Part of a small language model's weights: 12 heads of 64.
Each number is 500 + 40 x the weight over its row's rms, rounded and kept within 0 to 999. Layers, rows and columns count from 0. Numbers have three digits each. The size before them is the row's rms in percent of the matrix's.

# layer 6 attention query, 768x768, rms 0.0193, rows 219-255, columns 384-447
103:528520600436479531465529499491471551491462490461516510558500374532423483455475493512559501490535500475495424506434551556488469473532493493526483506501496550498536515482549520559557466476511514
105:433453573460563506493544530556483482447518531468446513485505557531453472545469519536533434498457463514493490514454489515470523547499471576449472466575518436526520508550515522484418578479506482
104:577501489548556422481435570464467506469531525446526550513482504520470452405486552510501463481526464519528463463445527480447441533468439445593519528511519456492504551486558493502497476509484492
104:464482520436560510552528591522475520458503513471496518483468509479505518496421518551502503505511429562416503541471469433560460450548496489531482553462544491510508558506463390461401461472519463
106:491527475503501474519475578532500547458470498589465458527447531447478506502474504512540539459499527436468440475541480485514480469463601471486507540478522514517500562454538443532541544352525468
108:544459490464392487463503476498507459485473509448523440427515496437571469447563454506528502527525488502544476478490558585460506500490457524574549483448510498474456560514460529508478542539510482
101:508463486565472481455518542486510432458522520492484477533523486520452480511432455509417467497465486564532507479481527416504425447510500467486500438496446505523561404476534510507495473473452481
109:449548461512497460486517501510470501464503504534493575455502600477514501518560475534537440557535495477455523513474525577533589508480487448525514513519471426523439493429480440451494510508511538
103:502535478480461508536543542480514566483478502516569513511526534511562538506489448537545489503524457557558474511521482548527532573432509495513525508465488435462574554539498469520571513519438435
108:531528448480490560539560449449555494525589400459517502508530498448474479492484582472582451434560520484456487416436460430441463451582477506471506497509565459545461512525515562546506476554546529
106:524500517530510526459466394498474499485506490462502522546544511481566516462540498554488515456526463536493439449514479537519496524503477460490515573506470494564478543549450514456500603570446526
107:522477529502421510516438513489513502518555568523527470500524478478471487521489454460495464507531584555464499524446469563536483505521547446469483499438481444450533502465493516520518549471431494
107:462451572487524473525543560557479490505487532482451557522545501569592509493540561494486509428481562421464490502481507557530460516556520531516486492498514514458456484500493556485486488496534485
107:489465457500467481522424546509526536556492480529423587410523537513490447546497549525496540536469492447488443499484443487443487505564502539518522486495438493529458490552483446527524540529470432
106:505541484448459535514558371513463538460493471510536511481477508483460495543561526452549490527535489463468454488538440514481545570439456527548484512558473507525572479477531469498373570524584496
108:481457488501478481548542498508568505516509440491464495429557558479459476492447531485478467555504516523548502463468511499514511495473512537438497476482536468513462460569523477551499631483513525
106:569460475434530424501501492543558453429505530534563476475500529485466550456513483552521447611536519562496533558510474539458485471422515500497493463555458528517468496479439461469522488511478511
106:551388454507500515533501470520478495467565525525531458525541467480518435523518386519514427443498578521491486519446493477510509503472524559435516529502498554443478505507539507514508474482498486
105:457533494560504443480449493591543507551523511407495421471525499537571533556511444520562499444503441515562492494466502469480482497526425552486497469490471463493529485506516474497557461452552444
107:479522457478467484482441544543506548524507490435479536469511596516499521476446481467503470507572496512548480499454490522536446567546574427431462559570492421553507569535489484391545489524500489
102:474544497505469538528459576521484466500555455445490582424466540466476507513450526503488541442398510458508502509493496473551572528507518529573496499539529501516527510503459474450525481487487495
107:479499516441481547540491531487541402433473443540508491538487426533538523648543554473482443493486461489575508529508479502541510451524499452499434483494471470540541507500460480475549522511494436
109:571505420527496530468605479441534497447555496449459523408493529414504502585473495562476548446441482376526515477464481457514490535530558490551473531553590454396543492493562518555542480466536499
107:514515476460499456489540532421497461449416494521543452525494459490521497616537465558513534523472483460498476477572463501537468485505452521416535491542532528500473447497486444480517507488576489
109:530532415487491522530559505511456494464435452474495489486523592483559515494513476543457453483488469480484499419493552567443556555460495482533491413542564541531492491492499566505502495497495477
107:494460400557493472534540469542530495530449516585479549465525465443525483484435441528505436512535479408454458534477466483444446522460503435476568487552541459442491495486545454488549467483514543
109:526560476410507506437520480517509495583590504522525495461441526529543450567480494537535537533496411393548474483473456485604499521476467501521512497450508506461442519516521490468544470549488543
106:490461526455548561533487397597535548474477440467538518534482482562505526457527541501493448515498488517501494536483471490529506502556558470423565535441490506484477452508533537507496470458525482
105:543490547464523576505517558502459466503469513484479518515503509478474484561509476517435457502549516482487454509487491497595517497428503557487530543472534448463531470460565542434479539506502502
106:514528520468510581515477513537450521457527510473456528518504537474508539561526512515541474521502502504536464526479557433476477472443534478487549536512464488487495517522555535531503549557538444
108:442537515512490498514516597450526548442472513510493471476480433537513446472542464545519427610539511496488566524519443492512512466546509487480453492529426487462473466495583482501435506509458558
109:523489556466521462526432429509459489469530408479479549428471536469494444511465482469529554483481539520529473524454474511562437575503533531532508547536478486451529550472524480459486512464464523
105:471530469503519498574476496476520476526506461501512536562501512504499475511528494600515541504490531593539496560529428502516446503505480585432452442405543536499488456544528507507486484542413478
107:508463492510431532531489483486549537458471481427548524568507521527474562508509504527476545498581539524426552493489525504446467436512498490479503493544501488442495513460535546500461542453459544
108:458415497466524441504475554480565453606476540493565549526456454487552440493557521505533612506538459560504497472473496485503429485442521507473458528528483456460427525509472489496455496539567559
108:465503518529473529550520489450442428559427492492496491567523537574520542437527577464533477445510569489509530491462490506490505484516511472540477488484478508513516549453536504443504549547492490
101:550491513528509512453512484484515467462572477484493491570511497482561516553549502517528512465460536479514552481500501465442458505488537513416549535530531492549452503510527419527608475498513491
# layer 6 attention key, 768x768, rms 0.019, rows 219-255, columns 384-447
105:438474503450528521522561519519406446507528423579477574444470535503526518571521468518515447451506467484536467554497462635542493446448433529516456442483462470481431528420477518490535485531505501
107:423499500500492527472485460496506520518539513489543443527465545502494501516466530522447476458549438503502483506536527525473486531523527486533502488508482529571534541526533513454491533487536517
106:468567487507497508455517511433504504431511508507534506461455478449461522503538505521472448466513529552504512517546474475538513452487485513487532550500501438508552586504502492519471536481448463
107:514472479443509413529556515537468444452532488529475458512518565572522495448474445509543552495475551448466484475484568492442479450435514485426522438524458484498477542616479495525489479469503521
109:494433557548391543538558553515496494436424531478548566472476569550467513458499619513521504480495447465524477483567531533502488491454554552542483569482467550492441597450520511478454486517464495
112:549523402499474515513463438520538477479479485595554516448503491490499501478545520549534486487496476549548459571498475458514471511437534545502426434485560411535493498580474481529515462494558474
105:455432519540495410401508455474529508472483496483497530476499490522529533433479487506494532561462501483472485469536472442472491476440447536510509516525545475499495558516500478558630563493487464
112:504532435470509395549489421505518479537425494437520544540503513488510506499514479447449537550518517549490476484489525461543528542536577506490446482562547527621497547566552500503473442453475513
105:495503584480499527470519489502509549492501571505568530501556510557460552483484536553505463428513486488522438502577547561499442542446516573552430500424558503437518578523553493492575450500452465
107:453533455542489535501549449452496502520518481557590472508469516472495539480507579528520555586467497472492514473546447491501530477484468543447491523546580533453523503513546538555552551580458553
108:499508532560454485462524521513500507523514407500578520556499369532544472529455485488515459453509467545469533571447450496553572587528534498488545526491456489454486455538386442462520506430487558
113:539521534503543507448505499537519526580491454430506554461513448510548493494510490452524585527480504457521482519538492519512578515515501467528446485511437495474475552561442447506525537508602656
107:443459483469508497571530487473433522522595553501499511495467514509506561521533472515512487548502472525454514507471574568510537496524497496523510503413453519497444499482442492538513557462523467
111:520447458405456498463523437523400518531540528544430533456464532438521497495488526498531511465545462554462508447518495509545493552505447549467531502493554550535433516413582430542528595475495500
111:482465553534460470473498583497492511495485444469514527520495476496440537592552471463504521492474441484487429549487506527514485467461550505577481574487454513509502523456514443426490532460562401
110:484508480505437438448465478491444547456480472495455469413470491461532519550531494523561473510503545502588525552415504478443489484482500555472482532443520545422474525453542528439509516468538522
107:443517598475497523478489498507504411530428501558569540487504530476524509547499523530490463458491478554434448512447516493483466535537535394515479509606436489540480540503518458492509496525601573
110:523526504527495533410560510503512504453493561441517468476538406476488454472425491429492491491548456396461558443437494469525481506480497527515448549476513504529500514527475557462446424568528475
104:533521520478516494552471548490554515532470486388500464418516572474552471536555465501563450504571482482464486469483461534458522537559551519471518516504433508481521562587499490522518454487519515
108:473526544494482527469516478474428400536467528506517462524538505497492435423436433527502491551483519513545558519498534566578475471488525484536526542508522522482486500542579506418547551516543528
105:542504558479431537511568529557540509506577495459545466466593508499545450552427542465479531470471572564464503485505510530526492493476474545502471522570481504507582509477441527520456599563541464
107:447514608533498522534518557506503492531479575513441527503543536429510528535417578545402513516484566490506504464480496546527444476426547471448568517555450549528473501506521553472470468452543484
113:525537503537533492513404509517434466457451503517541525485493466540522557483499540409451444522498489434540447530514529565449496500476501484545441540501519506490547503525529462490526470511511519
112:521537457405481538459450538428520489495427470503449517397453449475565507506549477471504443542548456455422517477493517485552484535499503568494553513554452519467514488480484523470516460524462490
109:459448536510534444466474514435509491428583464482490485493475524520518475578521464530469505515559514483486507487409512452377535462548494434512459490494502474513436512517523542558563487539527534
110:478477484508419505516563476515493476470519488494511528480437510487527466458474498465463431429490475501461485524554596548529491482584513535546474455484534532447450506521499539494466446586478447
109:520528558488493496538441521573493556514492544534437471462486452512499480458475432484494476500489447577511563562485502495555507493511456530511519437489520561477442472519514532450526460501422508
103:512481483475517547568434479510513533450498554487504580540596456480515418493484483501466421496514505484470452498491521448518483501543566464434525518452474507489512429486527494541470524502495513
108:543496451512450460553493502507491514470543444550477510531474537387439521567494498479491397448487513505488506515502546469479518510497445521619435395501467525448462544572493422520434479481469598
105:478458464478551522527448633510485450533526571461501547545525525449427530494504526508540444431511511460512524427451486518474428447530507500486533513468439538484506523507512511518619508539490553
109:512492598513527449507487480510503466505484528550512531418458467500518465567469468489531513546532461479528471529529463496461472497490539536520488502565488505560469476556515481472561487452514467
108:527493582503470551544503562511466461537503410509546460508433444515521498498510517566500475431418512475457500474526551477602514574480506533518537490454498443456480508514476434470536489559509492
108:511529487512443424499550532530543467511517417563457542483517448485442416477475477551490479505492477446472500475480483478458460473440503499488450514481470545490500556532475506456472539510469503
108:442501482487494471560468507475477501468440469482491442453434490523474530485498529509456489465497490450497485482442495425441500559451568489542534444513481449523515500545530545532531435476575448
102:486467503527527523513472476462485482559469539485521467542479402514470510476445545539518539525595539465500485448533576409478546475487431435472451505476541498528473474513546497523458483540528452
107:503532539542503432435476438479499469523516456556454502525488538538487468518560570454458546461494534520557449503547453458478498479477519565486507541521548510486496530522501517495473430408472577
106:534492471470539469536487500488551477534497531478523446510529495475555494460610487556552502427459510554510488555517492444492539530548433520456479601500465496485540500469447501439490442477469475
# layer 6 attention value, 768x768, rms 0.0232, rows 192-204, columns 384-447
112:479483501502544551526508513527492513494576552442526485502443443644500519519489508622449527474504487503447517551504510515490545455573471476520507448537474592489527453478510481511529509466476492
107:456473488480503404478483505501444487517483492550507478422509514541469503455504576485633530563453538455502547477497488489545473545525518437508445426516473454567502467529455535512466502508520571
109:496475572516544502499501459449540471531552544517463521495512552463424581511564513490454483512449532535476526470548519478437539481471489466556571516503434555540472510499536398567497517419471519
107:453535500497520545434465515521551498431467498482572542533500523497540556493518476526525497435570515456502527472479447445474531521497516500499508523515513538529458509475510487513495468526476449
106:602544466511453417457562520528499472558470562453484505527526539454420474436527524472483508453523571544461420548548521435464492565525501467539573521489531477459483502471471562466561473477460541
109:504519477595567481453443504450486465445543498515484515463519536534480484502513515499493454498519552519543456510449454564506534599471497538438544453471453442527473455531525495495503473520515507
107:489525492488534457462576479541538476448500521538479526606526475549465517491460479501562557496492555564421505537546420483447515543461594489559426497430586529457479475445475480457567546468488490
105:511498549486470486550583509510481462458488604459454550470528529546517555488490515537546521510526491460472525463445489533438534443522509556551562479484561505491500468494479544452461488451509524
109:501439521499425445481456520538506558475500483477519509588502501468542527459471508487546504494623450479435474480526471504477475425539464483448503500471493458506541522558534472460481484461478562
103:507456531520484505501471516584504525461467484426533517552490499416492504425518457496484462482493477525522428473558504491487475468500481519535524470431558591577480424451466513502481472467520541
108:531544445460511491469486527526525536485568537466502545519449498501488444508459510552502519393454510520467489460466443527472481547540424490544478450509549433548524513525576450472477470543557524
105:446478481484485501471473511422466510473584479554457429536519443538471428487513498522536493525508527466527535479524428448532495464481556498573456460487478555459464517461547449479471513405521538
108:557484523526559468470508475490465555501396475446484509469465437497492476560426515440458532464501443531444460526502498494506474514450535538504593502571498464442561480425500419522499464487556462
# layer 6 attention output (transposed), 768x768, rms 0.0256, rows 192-204, columns 384-447
106:473562499521534529542485531412540542546519489512466431496451462537527556526481474550425437498475458473499528466540480540493520531481448431562466397561440523462474470532470468458517460436575524
105:474476549519575490532512519478495542470452509511490472467513537499481472473525473511518466623520579436461490497520469568550530513468506578516515554536499509618510497462538474547540484507525604
107:523485544507453510499483502505462499495524528504462466503546562431478504496500494526492477511499505589529547507510526421516499434531555595496637464534375527482491451528541492439527522449496487
105:466559473550542499494464495479473568429483520489524502438555554508501488454473529481468501490534536467495455507533489503438526528523464526499529576540437469435457451422510556525497434577443460
106:563497525468447486482509453544457544472486500530507423558482494480495504477456452520494505485502568522495439509493574510459490511643459500551482484510512465463500481485480503462467497426484503
106:549423521480533589484442527459500539546501452503556488441583489429494474482533598506444494495539554458548525554421481480546521526477458419510487434415529495503489546524464493552473480490507409
103:513545537527525444479546535426515512453491506537461489556512501538518432534516542511488494464596517509468496560483534482413486513451557515537540560488566449456531540493433483459454440454609468
105:463517496529450559569530543553504414493509581471447570522436586482476498591533468566521558468524433491458509473516496466487529482512553522535500487504492481525496467478510403428499463564542493
106:487527526525518462490574538551442542498484557510496571540527530411513525421433537491471479592593435450491496502564519516528548500555498517449558587449456467516508530552534474503491486458393485
105:471481526522499461546470452464492489495478563482513526534506470519461511464479571511473555512484472494521453559537523536431538490546510580547451553482540477542481461482543483477508496462484540
103:499543504425489507549596552470485556478546551433488499521509521472481411478512523556541422479478489483469379485473453543496533532510512470545502526384471491482475493513529467471489542434538489
103:548471538475502432444435473481498548495476532494468464508480460575542494437453535462534535515460558491480481488507504525482456537570519518485523479430469492523475467501490452517486436501520513
105:491445477511515505525455526456466507508505523494484492540511470479529534448475461485513526486472449470493421477464468518513522519470460525514546521571471497475527514443481496579480430490536499